From a checkpoint of a small transformer trained on Wikipedia.
Architecture: untied embeddings, attention and MLP in parallel.
Training: a variant of Adam for these matrices, 150M tokens, 4575 steps.
Each number is 128 + 32 x the weight over its row's rms, rounded and kept within 0 to 255. Layers, rows and columns count from 0. Numbers have three digits each. The size before them is the row's rms in percent of the matrix's.

# q: layer 5 attention query, 192x128, rms 0.0477, rows 151-159, columns 0-127
# k: layer 5 attention key, 192x128, rms 0.0437, rows 151-159, columns 0-127
# v: layer 5 attention value, 192x128, rms 0.0266, rows 128-129, columns 0-127
# o: layer 5 attention output (transposed), 192x128, rms 0.0693, rows 128, columns 0-127
q151 133:175137128071128102177157152130139105175065105089099140131154135146141061141118165105116124132177094117146111156109131135154181191107139156131165100145094127129132179096062121082128119041067163117182164140129119126145173111117155112164173087180142116101123161075097083060105150103083156139170167073121097158187148084088107170144149152136122142151080114121120106073121106149144160157132
k151 134:129160120104143161158140202132121124126081086074118111131126137138143128127114114136166085140125098090172144167112106164177134141128079111126179120120120156147131147141066110068112150115132170102106150180136091150154146123120203118123159167200163115093094139082070086088127140106102161172119085119144161111132154088085124137140179114137166153154129006138076064064130124167151167145114
q152 134:102135120190093167120131166219185124119164141104105113116044091139107100077084115126155098126059153181201140083165148171185161148101159155127107162097139086155088104099042147143150128071166112115099128107107112133162136155122151115148136129149158170133150168111187144136147156079129161140106139102120127129174118124158101167091080161143147106128131131134135149088081076116154095076133
k152 113:123110131141098117156160125145175127168133076084127112104117155141157135090186185113150106153118117138086123110097137158102145111110118191091138167121114082210084092134110158116137181127140092101109117100086153116186148144117136099111155109128126135143115216090180106136156163110117152112120093182155143031097067114183124192146110115150205118093126145133141167086094079176131092104168
q153 146:140098135155135089066137132144161137109136099155116098180052187166114108127063116112147157092172152127083124108102127132131155188119128089123138074127140113133124091156119182105141094144160086104107092126003050111128192112112141123137139082185143161141081137167182170080135125120141135088154138152131131096145141152090118143096133100112153234103111157125118127144135109136150157111099
k153 143:167067141139104133102143123094124129140120050121106134173082171149070097134107139146108131052155115173098121091136130130110136146138130098137165138060116132153114172108101207094164055137146158073112114111110108175131126100158128097085175121140160102149078150135112163160125071146148147132141152168118156122134141169162085130141097115170164185112100154040128125167156151182123172049099
q154 153:147116125161127124170090130107107155099161135124138108133110140045135158107102133125136146174115083133124142155133135151126131099181134129108122141166139178123107021109175191079168134115107122123181134151131130106112121097147097224076099081138094110125162131116179108100149121078092124077175174154155102120100167148203126146103140202102107087122113120160147111058121136074079164173132
k154 150:143114110100130102176094120106131132129163195072108132139110115075165168156091095118106138092109091100156137158145123106075127103176117099116091174162109160070138121073120212095110186127062130102135160165166141176172128158154158187114149164152030130171136110140145149110127096117147136101117145160133091119077151196124126176162097182134139099102172105156158148089126143129134093077117
q155 147:156153110143133092150115110105133148146050095124174159171126134112111176181132083138137151072199082144136133121157129094051194154148148092108108115142066100208133122110147114157115169074121098183159101102124127193144072093128128089117091125139138181133127123079104149077138120072108135175158148150179168133159078103156113158107144134117151155175145117096152121117169113168118149172077
k155 144:127210081129155111104124128124173116093097098116077148149086143129155207141131075170154123051159092100142126061121174073069132116169121122100110147124174118187115170120112092152140147145127161122148151082134111225128116064122134156168078123132146125134189130112124157124139102113110172142169154101132204117132121088079137130107128098090124118145189091100162112104118095171157149104129
q156 146:175086148129162147114135090135130108138144185131221074103189149139137128151112151175136136134106101086127142163099104098144148130151108098100126104099161179124149089060167085162154104164143126200093116095134131142095177123090221146159115122158050132047132124141131070169162158108119095119153109105112134189145064103127103142128164117105165100152147131076125130156109125146153168087139
k156 127:159108062130174193099155134119143099116194167138151090163165158149134152141105164129116137142108112103090136139091151061100152095123094088125049116125166153059157103074165114143117105112100122144113130112118132122114153134099151187143117129126154152075111137122163126181203164093099133073122121169053124104175122083141107156153149141141141131159159121053087058172109102129113181116177
q157 145:154117125151128146144201075180128121157159187132123106089149112086147127139095167127094096162176124152148106154165092093117098230183154087137098149139093080145131107095097151138073148131136139124103139199128111109094076097114087158113130099097121170090094079117087102140097157148125098153138139160117150167160100172120099107131082116102076191117117136096202164180095116108185156122099
k157 148:123043149122104167123171104198124155108112173172120149090162122115155146169122073134131060133131129150166117128125153061069083170175128108118096158125160121132150111157150140117148116141124134135051088194149150076142136121131093099123062093134150132100080064071131140190139125175098158136121083128126159149133134126144127131090095132190113131100114052090187159127184130166139124140147
q158 145:131099149143126134110023081182101093135139094108133140083140140160142142075104095043121145124140157123180143124140139131159106132132159183132125128169129106145135138169086116125111162149121187113117087100190077135144188116144178141151138171143064150144099054189138118129121140164185107092157106129193143149128020107123108124121145182131129144110153103143114127109115157136132071135078
k158 141:122102156098133128125117111123148125080127122045142126047127128150124115120142163132139129114081155150115146183173181104110086092121195177138126103158174106123101102145110141121108109117101131055149102133126187165120125089097119164106084119176112133102136091211165108090139154142146134126161122147165167118147171023165103066170153116135155173153124175072098170182117125120125088176127
q159 138:126152141161111082188090093114149128121142131122217118065068134175097173128084128162157156091116076141080136128125078183116122152112150119137096129120132117116146132119101147108124102123142132144095155116154145144137080105133013107118074120067158112170148111122157130155104168123185176126182125081150138172090127109188199181157096135163134116081146156164133055122096129113151140125127
k159 142:120106096180093082172092068125175134168099118089152144102128146117107155133165152164141185092112089172163068110079103106098171154093148118145075116182112091096146131107114107091128152161161117135143185153103119138182109076132053152162062132150118116157135105106160188117081166166186147137123087147131140108130112090129165126158102134189132093092111151202123055113106160115137124095128
v128 108:157197110137102168153165137081128105181145115098142099091115160100119094214125163118138132184171117108158181131111131107168139087139114160128101121131122175107138083091149183130120110145082149117148101104066181155161132159197112088118173107123107145139125075172148150154103130106101058108185189111147156084127114093151162132131116148101109070055133042130106113162090156117131146112137
o128 118:142089112116160180105044135166134149122119168187123152155153138120130118062102133140141162067139141103114118095121149125081069131085098119144133148166108090093093199167095088126091104150113121155085157083190118107156053137103086073116127120160166166130099182139117130129196135108107132204139175150140147141130146152094172104102139114150148218175088135136119144116136110143148116095082
v129 109:128073096153149138127136139130098134150107138153133139071089140163093144095181098067182137149186207099140128099163133129114083095143117156143132146108088129102147138061054102134162143078113096248097097128148116120132116146107133144112119185136106109123131090159158093125152080136119147101127122115150114125147162135124149099115153137119132089195090135113149108072200120184188175070092